Each number is 128 + 32 x the weight over its row's rms, rounded and kept within 0 to 255. Layers, rows and columns count from 0. Numbers have three digits each. The size before them is the row's rms in percent of the matrix's.

# layer 8 MLP down, 192x640, rms 0.0446, rows 163-191, columns 120-159
100:135169128087162141139117179165153039183161103128135121118122162141142196191128138116150088100089105107118175147069110138
096:159051145104088126166152089116116175173135103140160092166090085126124133083094175157134096152129086159140123167153096153
105:168237125139137160132094084112071156145158139066118156127130195132100145112139187089098120121108151116116129120156129205
096:136121127096115103070108182147068135098105129148087084125154119175092098139127101131114156117161151165176089186150111144
099:087179107101108087114166122116179139170166120161125156059158204153156119142126196167126123129144163184170116130093197127
103:076079130077133119126075135080130172119150105173197147126119092149135137120137072151100110103120132128166210185149159135
105:136148128090054107109072129146110191167142095120171048116101150107120139069059120140097170109139114128142151164111116130
101:164139101147106109180141057121133151179158087105154131121116092090075134156206086120144138107090140099112091144095137125
096:102137194124194100146082156152147166106088135128101133127138138090121112132106131175137150073152131098119156121127124091
097:177110152155172155140112200143104073113162148141090097130109096170110052102104157109101173100118147166155164190091115110
102:089131138127109153134054136090112098121142118131162105088155139115097134165155145172189179165122187138173110113166186100
099:129142164100125141161110136141087225197104144178131139163110155131171136072146077100125139153129100095153135117096115113
096:201157105123192096140131054155153173110154096125090153111160082104121116051096201074141090142115147113152100161171176171
098:088157098150186068130089064156094110111107118140168063108147101173088122102082123088153167120123136161112142164082131164
101:131132169159152101115133103141070139132145149070129182139148103151132104125143175146102091090187132081106090179184201189
108:142081105098139089161121230092175104136037142080108134144136191094117127115134052136143115132070105204147137070136118154
098:117123110137146100171180137164104129194116154109182135129138119102181129123164105114144052131191132090138131172079119088
102:181150139106149125117149136184144076141139104124121132124111110147160101131162103096125132093090131167145142177144125123
098:135107123128093170088142081114117101119139144101129124166136177103057144192132158145098114146161133131187131130180069142
106:109090126147179038078069135215097127125121091139110137149131205147149125164103122091137149159111168103136087169155166126
099:141102159096151147183101092189097103138098163100178117171151057111058156172170105114160132166159142078073120167129115113
095:142129104113096143180174128113119141126151099138119137145147095089082169146155090154134151063145138085130111087143120117
099:072096237127128108147147126122157090160134136124131123126163118151087142124125145106143094136129084095083126189126155150
106:193142114125124143111193141141080098101089136090083143047076147129129139116090132105094084134112103138074118151121067126
099:127116154119096102142130078149125118165109144138134103134178120091140153190119105153124192121151120174136103140153185109
103:149113156116147101127093081120164123137094098159119112084191120081167130168153047075114157126177145165155162098207164179
100:116133082144089194162114091079149137106118116112146109123151158098123124141040116163179181084112120085211103118085140182
096:104133116130168107144165187095127119145157128094152126124136127151131186115169163123139198182157150130109148153131128127
103:103130156141134111165170130144111157108094120173114150130131107151103181169096151119083075129134097129141146131111175204